config.toml
num_key_value_heads = 4
rope_fraction = 1.0
qk_norm = false
bias = "none"
init = "uniform"
init_std_qkv = 0.0442
lr_head = 0.00551
dataset = "wikipedia_en"
Each number is 500 + 40 x the weight over its row's rms, rounded and kept within 0 to 999. Layers, rows and columns count from 0. Numbers have three digits each. The size before them is the row's rms in percent of the matrix's.

# down: layer 7 MLP down (transposed), 320x128, rms 0.038, rows 177-211, columns 0-127
# gate: layer 7 MLP gate, 320x128, rms 0.106, rows 178-212, columns 0-127
# up: layer 7 MLP up, 320x128, rms 0.105, rows 178-212, columns 0-127
down177 091:463483490505450415543477474496544513528564530483472446502451512463451483459506501519581555449551536488467469473510554562503533589500494451531563485492544454504523552529416498545446434515477486565485528492537525470462459465513504571469497452565458476533557546472486403461416520510502516487525527459515535570524469479463487518443456465506559525469505449411508536483474558485487432471523
gate178 110:597490482521508590462495496527471538507474418472456442539525434470481546551483468531530458482526523515490509546493364479470587605526432480459532534468534578502517496515518499632476537482517497527519517526496495459505509510517456514472512484500545529511576532554498530491503419458490527562504497477482494541455512534465480589495477464546510512573524543442449486501507479497536505478502
up178 105:509489480479487468480538490485529557497468469470448510415561478462479545500612527482521476530511476479521525476482512512471544486497466546509564518509452463496513554567477455526530529501534450527512477521524555535474498430512468542604492463491516513513415437546453461501566544484502566490556606499445488543490467504431544487495428473506511488506379460478505536429452481422507536458522
down178 105:507511487481463479467499515405479505530546574543515482539525486546529502430547531454444491519510494474469538509516554486511527492515488440554475473510465423506608543457473481404551521461452507470418459567533489464461500477499494481562472552499499455475505501491442555528469557512562409473504460533477505546523478465506499423530528485531521494518465507593559436588540482455493516547440
gate179 089:540511510543491475550525453508483467550454484587476533542474522440507486528483523560441562482560597470447492466523508508489452570553434479521518474561418496482429510520521487514480531483544539475523517490569467528554534517490500482520475492550517559496578473449469413493537491509518519519524492563484473470514502499412537530531485523509439491498528564486453482497440511592562474549387
up179 093:563545582433495544466464470500522475508475497438504470494583547520492501569531456446468380427519583457513500499596510504504481462459519493516493468506567489525526505478567504518544577400471507445456495455425529578428494508454499523522472506486504481495536440505519540527503533535496501555497525511579511467509538496539485521477539464534498527509548459525510544500479458571519452466444
down179 086:577560431514499534530519490514470503442499527532518530462473453537593451539489486521521480456489480450472465458510483537447583554601534499526541546532459485486465457564529509520486551601508466403521486484504505440501452516536483453437484433514441488480502525484528478493418478466531581564543470518491486572491554508418490444522507478508542525443537521496506530473445509527503512559470
gate180 104:541474499514591456488511482502521494459491541483470515473531524488501464500470463507475506548514495491523571529480452466525496461545525503438558456529498475522418453427527527573596476543462557455583457521458513486486539446543464490555528530461534431435494528489495434461545487490475534517473538499638482528514497489597458513524540497489462513475507436478508556598450565486484516526517
up180 101:459432489479479478463463552441470484493535460490477472525431473476525453498488487426461548535536507480450599479511499439519436526439514518547510469545446454533533462500464466493479492541447546503547531481470520525448543480481511516412478482539522497452504502389558497584506455492506481459457533496527423524484436463481538460472551407487426549446586439491513512486467467506545496519459
down180 103:461440594469467542468501497548548469477481495473556536497519559446541547521469525568481495501557565473470486595482483459502541520543556500438546479532477551460506485468419545460514553503456467483488526483555555476531477526485530516468460510494507504553462510524500452479531510481467476514429418579466521444604412539524480540502399498523557495459569527509455501508531476530507462475511
gate181 096:509441455485570512488570549542443491512502499468518454464494485511511505478466564525499487506456511532500513499489507581519494471457481495566502531479528472438424494471498475546466559539505506475469450571519438517486545469457559555449460540566542461555565457467476451395544510435495470496460576544529553511528505478507469438608484512580568522569477516467510545473471525494489510430485
up181 110:475480518494480478572504450467433581508442520507496527547554508441445512530477511492548436477428500551506515485500497455438422549489425486362460475509408500481453495551503547467583468407510483474503501487489492546494507476484490459490490497519537499526532488571518456566454530451534499407506510482470542539530413516511490506500486492540459510477512480408439486537491512460526502452517
down181 110:535471505492487456590500463503491478496493542430492502501536471504489505556470461493519449513453533463551515567502445482539536481474556498458530444490523534508502548510436528478436498530535439463530448437500548486519546474478517510439524489550557517502516481512490538458509539468512433598559577456413536528393497475504503508531442493527480527533531471517500554499497546556361499587525
gate182 112:530518559404599572613484536551543503458487549512558597516469544448508501496485484494518543523469543478499497494571490499525505523523553491428478519532487467570488510482486506547466456481458463485460450497509546481497470530527504528455551414492488549498509496478497455475471485474510473508513466501461520550508511494545379434477511522637557481414501519474472519532490501504495525491545
up182 096:484428506452495509451486459466433476562491478488489412467472508503477508507507496486499527497472487534544461484511484492503493520426491483509505454535535492514544484438524487462531554484503557423477479407543531470548521479474459434588493523493408516460558501424519436520533473478481487476431507532534388490560529530501527498494542529456462514501515580448467478421478477465432626507518
down182 096:520568507433465500430447505509450490505496484490517493499505496405440487465468551428524511526497472459508540489577530595556456498573449519556505612453481460532517535507503479474487497512503497450407434510479545458529492527500528461426429565484525494516452454488572464584519464500503489466538483473523549528528509530431439537504463566459555498473480483522477464508477509527540497460439
gate183 110:498401460498512443546507480448460509569534419508474555523567537438495482494481535529553413537469518541475498511522520532534450503516504485522535472428451577548515568545470498470499547511516444542445507437446530485512522537539508522479519575535527455504495605496529539495523538496503511510458552430609519487531396539510484539528512475522519506450534506501487435484492453476486524518564
up183 104:551473513489527493478555450424553473546482437502534456503522503468460472464442447538521471521487536549573465463510458555509558554513521485477563501571555528531495566475519473443487447475524468515570436532510457505457500517452484569508537444465465517532542507549491478528474473519611418452476545501469550512524480445575417523513480456435478502526476459476507507426480445480454547483455
down183 104:467604561541497457508528447480442525520467514556483453478472479583571486475499489426443510459531492476523497562459472499538519518464443517532512512515449513457454460505570446600523470535450475422506437482524552528582494468473433547416471490521497513472501408482503543482508487476469458572456515584460462503468507495509485491494500470496504556459516550439444467487507545542520488525546
gate184 083:527508477527521512470519479547453399513467501462502532483484421539535536530476493482480509444531464465478587571528542459434533545492500502546558530514519428468456547490441536502471509404561568490492451544497495479548594457492475484484463469468482445448516502502567450482534474531515458460529434525503525494502488510442554577434444524441551495485542450459520464454593473514504530514478
up184 093:519486507465467540485523495516475473488502484542509493532510504513484432469459464542517449573493511487458481488535516417530503432485526405470496529529535435498511505621472444497490485506576569505509481462514566447494503463531510458522597510475514596585479540521430494478557564432557556488531486469559541505468475505458510510399530507500570469543534529484487496539486490440424504527506
down184 082:455509541497503531468562523446528480471487485510434466602560558530571478558515458500457537527506501525503454445534487560501455436489452524509490550503528644481565497545554543452535475407477431534513497490491507551478426535517498457496507542495494546569497504491454473535480549525504520478524515508538472575468543460484415446506576472528445514483484495545517473521455515441496457525509
gate185 103:541451439548514482544468503564458527518506563555467483470467468472518474451477524450458566540443505528559528507517460449486568542502493478594491523568501529545517483456589511542478513518433495469510508519501453572451552481535487439515459533535518457517499511493576509423450497539440498546531480485527426496478542525421519461418513549446470453484523533531560510466544478561445453539484
up185 099:444464450490489442533466468550567512482481459530566468514523516472484514493528449498526456430471450473528482521463496541546518443494486456571594447440525472490525543549478478540480467537497524548594448502529478580536476495536537467494578451551545500453530524460521491533476488513455500501561467520607477410470428518516494519499516450528490579506470537510547525495446540487532440449444
down185 108:475458470472489527564488510463454457510557418576472519563443526573446474480569443467544488450465506509473467545573469541527481473438504548497572482540455467496471415476574495583496547457444516478515455497524472478527509466540439469496497559469472489531481507438487509495537529565456578530476526535501510514552534552527556511381520434488536485527506513522515555499528511519482459541493
gate186 095:468498570497477461514472534513468462530510497485478503516567482561457541499533569474514536549505544500535480498507518554493492494514473466387453469503461504523465463464588552543492549466538477495421489515549489510547538547492498527467603459472500489497458592488551449460474472484541489531523538486415530549444534491465463524474487459502511506477484419506507437613531391522491556519450
up186 106:425472480425556546483498562476483544509503468510443505558557571519535578509465471548507522492450430496526477518527445565486493539562493522592559536480474519450464476521525565552502519518488497432553383551466572500490485475503489486484485525475454441482493547529495508439483459502444510553529510525475445444447470464543554572514419476528514565502519492513532501513468486508484470568538
down186 108:460444555501489506503517471501488465516474496485453460582554542456529504577445446474500531527462496559531421491498542508480467517538487530499507468495536475528530538555558518469459508543469483560522448469514587548435472471469501492447570547495489479512577451493552434519514475513532504520464534472472488474448427420505539574516502494457411559492498512555458481525521564633505474533518
gate187 100:404600450522472449502537536526501459549459510481501543473536476550514511476485503423606506547469547568522557473534537494546472546470622437482493443503522474464464482530434626534515517494484480441493520474491514506552489473523510480522497473436473533467487541492519587518530464481492546519481495545514514447498506523466495462493542541502499465557576451541510463568512465523538498467464
up187 106:442563485469491504511466457539571466511490486555516483490497495510535494541533537526460520531461545541512505464558482540529506500448472444460526506517519437522497476387475494405502496512534590496445511500538469553448471521470550456495525529435456463430589509442448465561527580502475486455525544519466512498456388457525529504468548514487492502544497533493441452463547425543555457518461
down187 102:416549552498550490632523539540496399537493472514448487463399525552467496419461550523547479522491518519499540468511509528557564504443529456483544508508486458499542526509504527525511494486510544484484488516507449489531538488480482545478512463468541501431591525379471480519483521559511536566559525523486501430512463581535483555518560511479470491543549517509484452474531552518467500484528
gate188 107:520474545516509451556546514545529544511432537517491534487502544454595581472597529516585422422530551493443483514428531517485480501498450485456496474533541574447474499581496504541503509503561490505517504466509582420468518464438503512531551498554528539519488499471477476508492541454515445536478477522481547433471507410487521447541433470542496571478477483492484451474521546516539498545511
up188 102:509527524501504475461489469498481441497514579497454516486448469503510446496548539529511498528501471454460472519460508498520550470488413522454538505520503509514439487477540499471530433562393439558514504478441528483465407476572494433439498431499478556594472424495496509464463549473506520481508456451529446543474493515504525504498440538486457550538501422476511449468500523570580490611499
down188 104:494468497454584498499504506594483484525407489571503474523490481524522533486581497511498506452547538496520525450480469510485531514504537467516567523495512566549520499495496465556516477519453417501518433537528563495479502498505443402516511511525492453520464530492527535429548521480421506583448451461491563450556495534596550484509503448520497509480551516487555512546490521457512461508636
gate189 106:545511491515544537570449480514471538537437502526578515471452525495508502417536517478458520461510461465541574410486504482460506519439513461520435424545518417607500491514516548466528486475500439528490551465522508418505492476550533454573490543480497500495445507522499476515479469541547492488558477549454541518459435455465464483471482473508517580554508522428481574502478502520461542429561
up189 102:562497430560443540529489427497463495493535543503495489503610480512425502464531434439473488512476505482554515485492581481468458446498522503479513463485438467474515480481504535514512455466443491444479484524566428530468519533454469568492546461415567539527513503531502488500516529500538444446526517493497513507487473521468459459473474493489568449456539445549567414506612544496544489417488
down189 106:482508495459538564418530489494566440424452510448607525575423534536530510466511563526496567485579480551490440436509459484480523545513548519460577477536541516552548564450487487478491526484487541472494500483522498483465540525466509436452501489472504575494574450545497475487470440510486503511472556512457471485485503506551517534472505454528519442502483458411503472515453444520544449455563
gate190 112:449475494486489475538515501522478423533521484447517528466502486492503503497564523486534528438489480456517429532517500470476503490446492496469510500524445470452501506454529495514525446435391477463537521421519436554503499486488556496500517546492446531432575471474416432504500504466483480522535550460525521448540484517414423437505574575483474474389476539538462521473551498491462531575581
up190 102:542549474418457464532547530408477536522555468516524487526491539514453488446421505445497462598430428503449535536521525466467438501487502502560507513499465540519479515488468530414469523555544505399462536564531503508451508552492519498527480469484464526547510460429533544515435501541555556529510529524501532496498523503465539459454455438446499494566502506527566491538463556484444478433514
down190 104:541558484485480515433480484474587407553464568538474514486512433525501522497399449555521423512550530530485477496511416496408474517504441506506474437493544543464563485488512562513556509475531547524521497495504423504468547453571498528482500467471453485490573560518512506515450476399500525527500511482489522500498437464569528555500543466508427521551487549515487535475560489479541525478531
gate191 100:427574457474530500433493508533506549564425478526451577525415471564450473501549506487463526523547420596502503512446447515477537500497492436490556455433446450515456532481515498508475550512437524509491496450475501540545500529533508490476491507562428516502511526507563588464483498486537534553478540499507534528513414480528548487534516528416530530514431483484478467499449459563556472471511
up191 098:481548519513467547484490565454580439572472556503549442506462543596552495500538492463495537480494507500531440563494507523483502509460483502591457472520511469523459479531541540486476512452529484453527483483520536505537530496489427495509519517488504475552547544507558440488474582449479453525547565525498526596521597558516569507469475486413513520530524502476501550459575503588496448455526
down191 100:515523487510473459472489499510506414510476488509522518495505463488579516515535615443531509542491529519485467500523531443427554553453541472504568465454406501518442471558533482459431512532482490492534475391464468499501537446471476535480552495560497582533554503486498538534497554443497506519472506503441531579519500492500515598508450485514514591441457499520499505486510526531501596525566
gate192 097:504480406571490470518521499495474503517441518493504553509496449529500522420529568546526475515524471502489548492499498516522546581472506438519532393518513588511447519484499475462525539458423524503486488577522460387462537429489516499465485490463483566456516513504508464468521452485499509544582505499493482488485460478398589486519617493445455488523520507492483420459481509463496465496506
up192 103:487479497525459478532552533523579551504479583466557521500504481491551478537452471478499499502483471487512417502483446478484452430441512522495452527533615488518461497481469483470537402470530496413481539467555473452494537557462495450562517567484494524479524546516477547530450486475544482583487468446577439595458474463542544550544461563522511469445542465499510485478470465464496481461499
down192 101:529436506523480563423515481476651506482544548512493504503537540468517568528513512447471510487487479471501501494471445524485440485483544568522439563497502505466466500511458541495460511515509511483435463514542487547557408574457438504542508508392456403522454447531477565470540448515567472510523494505493497546442487470537546477478463460497497487417533517520423497515513482533500529534494
gate193 090:506462515472449553513506490401458493545468528540506482522542565495477522551471557507518509522454525480533530483515487550531473521462527552470438528579422531471596447469506501536524450476393542470530512483426568546510522468522447517496502485450460494557486486504481545524467563477532514539537503570520491475456516525485593444518514535506534553443483517508493546444564530442439545520413
up193 096:557498552580504476500534479553580477497529523539491439522477441531501456521439519507473483471518543516506533433477529410541419510511507564558439477477528635543500482475582492502442520460423501417505505510508505479445499501476469456529543480464429499528431469510526399485586487494534509501534471496508509482530534460509486512469466509498513502425515465529486480446522488493488501585442
down193 094:537485517509475588550511473579513497472484539554483481412493481591494472462442523478477515557461511484505482459572522492494507571507551419444458491493454500547524498441491550403479533470449494460493510490504482456499419525534533525495493508441454508499548494504485391532492438438443530419553472554554443570475539498499516473495492521511457539520525528521470518521441562515444561488492
gate194 101:516461592496478549526504521546482482506547424470525509506498492567514493469506533450513504489483475484432464521526515515499474506435458524464572447496478505508526511466492499524442470512432428531503489488412533495475615515491550475479546512562573527499454436554477574503425472524490429448540520445517453538477546464549454482488453424478418464553507508553533512563459439537558500509487
up194 096:506523546549438513488491534491497464588549521496499540552523515572525454567568501522520483553434475476522473525541460411464556457513435519500479516502500475499522521470440553573547457538521523528476551523473513642436445474475532524522503466478518498568512449435449503586535525517486439476519566502577484513507510484471527521442539539476484507527465485487461527528437456524571493489533
down194 097:507480486548482505492430547456518514477487447479511423599530521477453488443488496504491493495523530509564462563520507399494556526502540441454503460529474578424497483491523491493556525499470488537507505609457528477528418472544508532487554487540509518544478544463530454507391452446417537519494509522479491513490477548467475481459472514466520568474496463491515508450476505459544594553586
gate195 105:428446448520478482514520525562499474492542478452542448484531507462467490478597496496534443520532553421438560518466582487550530484564553547482517497508424522522537501439496524495441562533515524475499516553556507501530450503479498487517494537510457457497520432529443485415433557534481490536425518534441492446500469574484514494537510514439433568557527486495507443521486574524485556534531
up195 102:597561441588469464510496433452520477441607493571526514444523509485500592486466481524558514470431460578532491538582444463473438487537583465543501516457452489463467515511491552485496436500547526466501425524541512555487534508490517494510478478534501551462563519463519489520535494465513467520518519479442558448583475508523481472511501530536542501524579467504492488473478493488489463435504
down195 099:482493413472503485538497486484477419422532493491493484504508501438515547565509467477552455515574461532562476452511616518525483444481481435483493497469501488543489528490489480492471485543514560472474512526494490507640473506547542469512477509474577480529471570443453559466470462566585450512534497490484511473555541520461498442550488492464537563503494504503483555579531527544500592520487
gate196 103:492447521575610507530444500552479491436469460526469497520515531472526556507455463511472523559550462504588525434545477492524543538494491543479399527488480515506527482542540503584567519564561465513494500515485489532421537571439495484526457530484509484453444500517479474456463529474506504477523452523532503495504508497483505433501581446602511483432525449534497563526443551492532465564525
up196 097:366559499457494501530539477560459538585455529471537537518485511518519521510492463494445433434459434488569502514498477445461445515505572491528437532499460538458495449478509554489469494511490481506544404472523446522473520504452548540459560461464513509456456467413472414505512487468505526508499510530502538437554480441498491537462481510472565553476486487431498529498543427517495467427472
down196 101:504501476540505485479482515520508496501521477508546453440613513514514503597465516509506505429561530455478581514516423517517545538443459533529504521464500452509499508495512580514481491564493474458456476624478484555549458478555466495529434470491477539494488526527503493500458423523590533503556513469497492517528486465486542485454499454460499541542544488448511556502413462421491569502406
gate197 095:450463522530510517510486499515447504440530473566499461521525433555403519471512604537504483494580430462506530479507522508511488458462439494483472519515484514445567518576494493419487489464516474486567494495547503450485573470556486503581503511453486547462579553450522516543522540495483446535513497501552449475520491559492471548544511471571501552475437467524437560522539560483452581494472
up197 098:457524516534536476506508488474480437526503494572541449461495575529492425499535499509546422438623404480484522469496532504469435519529440492521485505546472511539528466503506537475528502534428541423511496548568486506479524508557542469572498500462457542519559448483548543591555526481470518470559469424542491508465527525487457492514491483544590496489467493512478551465504583469480469542474
down197 095:486485471486433520499547434521513429459569509450479458488465483502476456471543653529484465420504472445404506505509488503447506476507461488567489419592537452479521506549513526477507549507500507494511525480512494491500548459519574560471455530546524550465479586457446564517497533471539503488530494457515535549540496564501486563490510450530522467521473483506503544551494609498506508468474
gate198 081:513551544511433494540470545483516466494558556478477546426563472570552486499457491430542491546624494542557468484455545483518491443474543547529502515500476514493527521529507498554515489503507514532479561505521446475498514473473455447555518485507528420505513506481546474411412492497474510532491489443432505489536459425458523431498570507549547435455494553491509483492532498526541421481408
up198 089:542481512439493526536411544468464492494539479454450577450526468496435518495514522520535503473588530495511402512520529535467487530437560495489512477513524552531519507588497501513451499481523583520470507524518548425422401505379506502546519505514509452593481495513507445535481490485480500541556548512439503562505453499470512503467533533468494493552424544522482434486473452490511529546478
down198 096:528526519470483380535550425544529506527476468491428543493534569516522539509459536487405487504509472496447497489566618497457474507473463492571529535452492539518495457528494441534442450479482478518513535458447508552463546492505500499584462497463493403566535456482444520475531494461552504543508467473491490477491526494548510569494500530466487513580458497555529486506545468500609501491540
gate199 086:540473508578486499514518459523446598533511466427500451475439440525488480482543500515497569491554415529494474571512465503482454528501525503507459490492550462530577442468470523480452555448483530469483448545567510485480524493480528525536469472462499645492487451540495524567528490496483461528493508465467489533478480526501542467487460482492494476518562450373532510424454491413483501538484
up199 086:430533510489478568493493571428512456468472540477493508524548487498549533516467575432544451502410547419488530450508534482536484503518518445485457503476523562508433542526563442527520559523488475508456521508481453490552458485498509440426491492537538366506540481471526488505530492523448489471479479474516521474587579505557554523491448487515501412453537489542477519542519502461554540551496
down199 087:564488494545520504436509592521495621497434497502494500393471489481539531435509498532487473463490482544522430575508460523481497514483494478452477481499579456472480538494465406522465504486523498463517514552481480538458468505502398544470480491495499576556492445515505422581539476534505473544524531543514458545490544496449523479520468430502483505490535451476528553465468504475607555485518
gate200 108:523498516474501507583456498482477523468429476519486523503467472512467511528604585541566548470482469480478530519442573438454497564508532523491511543533474599600482538563592443501490485511470483483510507500517478487556475514475412461502458500477504444460473512449481497465445471470556535507494442517444516514446438534502549503498450438493560493465443478511469558450558491501476555507565
up200 113:478553412480455525506544408515534512507508538506542504512557463462495507568464514508549491467459424458459524541532486454468491569502586502507469488498547500456510480446477536466496489542457512544499486444468496499502530545502452506519509446454522537586511450500511471488496408524463585479533548507536589485513438464540521487450537442518530387542562470480549521500454546436483544449460
down200 110:499568415426457497432545497484556511481547526481375488482519484504444464514481514488494486480432518462493511459472439500508468586497466495537566451472518502559506499559509572403459459494547480481490505522541425463498453525521507520537451464479479514495464504568491465524529461561503512447525519473445549504486514492557557539487488437513509392486563465519540564480511542451503496448555
gate201 106:528464469471522527500560511517522534483509410556491493520532476460480541490433531556450495518436570519594446457490558472556482433477515506469512460498554525516493574496574542442510530523535497470457486429464531467551495568460485445543507491541503489494433497397524478482540465473488478484548474504511513465509472524495510423498485511478553469499526533550506612543450597555524493518435
up201 104:511490537552475520514545530487514544393508539450538510522479533495548507570490581434409492449517592481511521444485444541541475497485460555494508522528485570559569488483545478509518455464515548519505456525477534570602487515507502502512469508559525506573545491559489528512541518517503466484524533535534508468432494507506515418526596571434552515527517508544481539478531478486482472559432
down201 098:487519564490499500589585505485547556505418524527581540544516525474530593477436567523450498539479529474464490439533556489588535494498493515495540469447539534522473461464482487478478553509517564443485459509510482514447500498453495517534487492579503441486504459479525424523463523436447429500488428545488451489564580459452567522527524491428515516481483462523472490513490553434517500471530
gate202 090:507556511498499439541487386451469510435493472476524512532498528543470538482538594498476512423564513446498606527522474503494554504462521489438454505500500510490495513570593467469548584522474484555522503453562429510499547478506529501472527513490471534500470500460511533494530475498533502513525542526544555510543511461524447541489480452519519621547506502520518499522572535492416471421564
up202 097:515465468571480481441562519527467462536496500452487441512495553507446583537457552537446483546476496534443491410456448455522510516480532469529478536484562457534511552525478475509498499509532516449471550483515513455456451497403439572446569539491549465447545527502506567542484448459478470531507441506439505589466442523481475499516587505537526492494483525501529445527422557483501566514490
down202 096:494450461545563474522439532463475522489493567488469551465523495590524448484460531425519501414501532467536549557473488490564520512491534474545556470547550436493476514452487496576616505586525487463455494560481530493528507473549499489473504437540486487459411434489532472499514491539463508472503478522468497512499467405492452478520381469465502470529489518534483534523538545503518491466432
gate203 104:541563446521529482562551518402509495562489476452440442450491404472454515492480490545466473553454452436492460526523498502452557461474437500511457523470504573479530563495501530520461490489492436452488496526518498559546483511497530544528464569557504522502529411462460491528539478466514539488506503554483410523502556505496513458487498509434621456538430440525446521505501528482529507448488
up203 095:459445504505513494505543588449503492451522459435481453497502560492488462418472467504439534564459536499521493541520427541524483482486460488540494574508487613488514530524419496465474553463493444471428488521552463527540467507532555543567417532583549471547519462463514475521530491492466507506506508515454486511453551504449556486526444497538538527546521509537471528539473448531619492533487
down203 098:478456471515480459582533445502484541459428546445469485614449489464501530432499558590484518532460476482554527513501553510492558468527479434457476510449493479557469536423493519562524479576462490513497505496479468582545494492433543553486539413484485507479542442473487500509550483514494432471492466563549536502534526508542466467523465488486573442529507451472482536514509423489479577524490
gate204 091:530439523462530450525449497489527483492462462493463518520543620446527569470578444562560484487537471491452555522492434503517524492444486489529474511496524543435491459485496502506546545477507467478528517462452573506456459499518508457561450543502497462549488541555506505549505557529412519539505443575568460488510560504533505564517525479520566501516557524541509561547495541447466452435426
up204 091:559430403534498530434468518523544537453481432497538439547553593495503489507490508456456564446581535456436540509571487468556479457502451478497508514440487560515454472457518539481523500502465568510542551512437497481485471402535437519513425534498505514471520492508492511474446565549522492542516450501524483496440523476518497492484554472564505524496510467509545539574459477538549465514428
down204 092:490522481568485556518490439488503517512552505513503516481496505491522551487513498544584552518467469582478511549487486472444499489495550560469495536531503496494522475533438484494493555525478466460449497384542487501528499557478517452512500491526431498542464454472506524443514522522604528395384480508505491540565475498493529513547567546531420508548518493497543482512570504476408582465564
gate205 105:480487493541467496522537520475563572474536415502504515503540529509539435497574510448465482548537533575476568462499506494486520521455486486431468476490445531503492514521490496498525513473441543494494478531541481512511431509508542515520518488540450496482572542450543459589532525474478474496427497558617546469467486516506515454534507473489522609551511412528487557417410493575490555491494
up205 100:481455465493506533515482521458558510526548485467518531532470429497517438468560542476468438461509507538523474519533467467475451493415528505543501544487527538452518476523467514468450492429465468510481531463479507514464484438483524489438568509568478477565451546508492603555525551476525469454529457490466491490477429429387573437567478502553513531498530488465527505552465578519501568434545
down205 098:495472564510520458381493516428518516538526517465490524515515449518490495464428483517512515494513466455498418450450528512551453514530545489482512500432565534496505460499480439442517418498455529572559531474529491452455553478588470450487569526491522490488447495542446606497537493469458486489498474399493499531503513483444485523539434500447432482471512559473537508542524511432509477433504
gate206 113:435397546450485486517535484455528493476484480462507533525579533533537518474552510488492568583519508519496506487467480559552503476527484459544486540434467445478488455474601561516501416456462423498530478543488540417477484500525472528445470528550547509485421538543455467450493557493506533499473497482534557478480528602483557592519514544489466519556484445524522476518532506546456532488481
up206 101:510467459556514568452517592504520467426506541491474451485455515511471467522459464536442524493452514465416471556530461514570488440462523466536541514447457513522491471564508599493503624509427445434549448549496509524549555474512504523521495490495459456581481489519555501556522571519426551502471498506452517514512530552497507526485524523505431429542519478529495514503505527467559461514518
down206 109:509447496527492458515485474503499460499517442447498568417518558525521502489490492523608494515533552416440466513471470408546435394504475517476521505511451500451455480529506498563488519516498503534481453418466445503521441504478533549407522425557526465410513484460462461515558514495525502473513522549489504492473479529508443529481574504540540464530528505491526490581561429500501556474476
gate207 094:469474502543469481423567595470490519593495533464549537479492512405475433522526451542583471530451547434462475502464439530576576501503505497394521478431508508519548496515485461495491514553502464492505452474510536491505522519486467507489540509441460496510549511497473538513530416443566490484497533491534501450490521501502585457515449443460508482442494432508465544474440504460520517569463
up207 095:477602503520472477444469517512532484485496551458497537504474525502481468539516575514477500560508467414479576523516574586499504541476505601474471519448456474491509471458543518462548539482470476521521450510555468515569463465470499464477457519540468463537435480551554447551515503475535445410450440470572488515478485509471508525486468509439539485510499525524487603417509520564573470497517
down207 099:554473481505552496520472564485492509589555521524500506452520445565497451516482544508414442543503494474515492524532446515490525479495471498514522563528519523496522462520577522469576485465504438479434521415463492563514600510469479484491529512431501487534445474418544613468507429482563520504536497490497544550486517491551547464460537485478511545478528462564527578456474458526531433548513
gate208 097:535565497584504451518509541499506488506506452439524516495477479524484481586493499487457481480554583520469485563481536481483489518472404538490507423515527524505525421518517458502510475509516515443530486576485500527501478455489462534503461477474457441501492484493426482468526536467482512508533526458453508429510411480588457532521547491415470525546454515472530484503477595451604621503519
up208 104:461470565492520467521528540539538490550488481523531459437543512454511575495490520578450519500568559499530488445538479516474519493600491522474419471523425566465531500476485470485529489528452550509533457487468515542543504511529425484456415480482598509523549508392454539464512505491461509485489478534416488487491473421560512528432489398517491519535476508495522507554490550475508566494490
down208 099:520561514561532476472540490486489460530525535590564482525388461502543515501508565480504537478469544448435556485514476520550545545487560507499411498559470470546497476508518547530462510574441525476439471463538453480613504475494504511540528501557498513443547521439532564430531516514509516510527445512481520458520512512600499551552451503505451539506513474491448416511496539506460514552500
gate209 108:533527454470500578485581488480483514491484478471480463503491563504558437443610544514441498540476471457487510410501590469482523517513519453484495432478519527507456483525510457432459451578436571462540571470439536510492537556497414488510509505521555553562492533487514481451478482489538479561478515564488427473489539550480501544488443513463483514500470455504457546427503481515523558539507
up209 103:458483538528494496571524573544538547555485528555426471478520467506498477541502447477495497411418493490529521487480365498467515496517459511530556546507538442514485529406429509491477554499555498474474452539546512438477476485560536453469438446464485472499486484526450490472495454504523500460536523487478513495584421462520453453472502516529484496417448442550546436570488530507479490504526
down209 108:511513540544488515426485511500508590546514468474536511509535495461498500608474524479448553593478479514547390446435499516479515465460448467535546475508539452492504491550459514544498470552513437549553483523526462579496468527450486578540495498471533534525528525564458523446546575551482470500524484498621503516539499501499503517476474448450523452493546461433547524551469495478480445520518
gate210 101:459459533557524518466518405464486479511523539475513492464479506517469504476446513522400510455516507494512509515608420463439604461467494527482519442550520473471479508459457547562509487476475490505512489523501546544460532475520415532441478508547598496502564483573486510508454451462543514534518480437561480489514514584537501500447456418495508503544482483490490534483425463592470489526478
up210 104:511444467478503464492466545468468457511509499504485487573455460525463477509473393528462503495480524502507466520485495498519517562468529545484479460455485506453472526510463501420524503463440513584519493506499548456519464445511529497459519475422583534503520497463502532469423470464520475451447491575531501538502546468456585404521460490514553419458469473556513545504554538456572487418395
down210 107:481542482463516469514525544478583486578571482538576437557485524499481510568493552520476432532519538590487441473467434539505413522495531569464522502458468524515502480560457471503521577432548496545466477486492528568498542516500488511548523499535450571491489504532545466517534565431477558452535471544529500516484469486440525485512518516487528439582551534525424460443537503467484481539467
gate211 097:567457458491502482484557477486523471517549482522499466534546532499415554551486526563562520503544498476567488584518517477480571513484468461434522456462466506470532527523568483574514529542460486546512500473516492541525420391497508483581450525605499518518498477559523534511459473482445445513540517520558532436553555516494484467491458489534549526468460478474506451486443539492534516422570
up211 102:490515535549561527488552512412510451495485459506529481437528484435470473581446508566454468480471418557526489474495531532511472494417559432471463423503479490502550508415533529459507454528505577477549430469537543531493432538559459483526510512510497533535555552478512502496445437461548470451544472488462521491518505512561476568552405514503484483510454519467471520470488440503490505492424
down211 103:531431410463541503493497503486534452533542568588535433498444497541533522472487561513537496522518451500536483507567531557545520525499578447491430503528485462443474519510540466518567538480537496486463552481515494574497454509549504539558545431512499516483540526476588407523603429467478542503512481521470510500504518492522458526402444466531561515529462463499486537470479485473536493507559
gate212 104:577551493483487486542520555428432519474537518480535476496482564486537502477479583523444594484542493536525543493442421465534463484547526541559522515425523483497524493489498512531458567439505446503497530480513492448637518480511506521424562511486533498479504526495527511542590416521511534500440518517467474491452510549416434548505511445447491484523508466582509490543507508472486509515531
up212 093:431565507519478501467523563480605454504485525494536458622506480549385540467492476559517473441562527535464513522528523500502555495492464533557460476447530561519516516481485519546532467456505542494452447538526506512443524464439448482517493500513525545536553464487442483477475538482493538468475494507572509538455503522547464610499595462472454501501450521487491544483549530512439509446531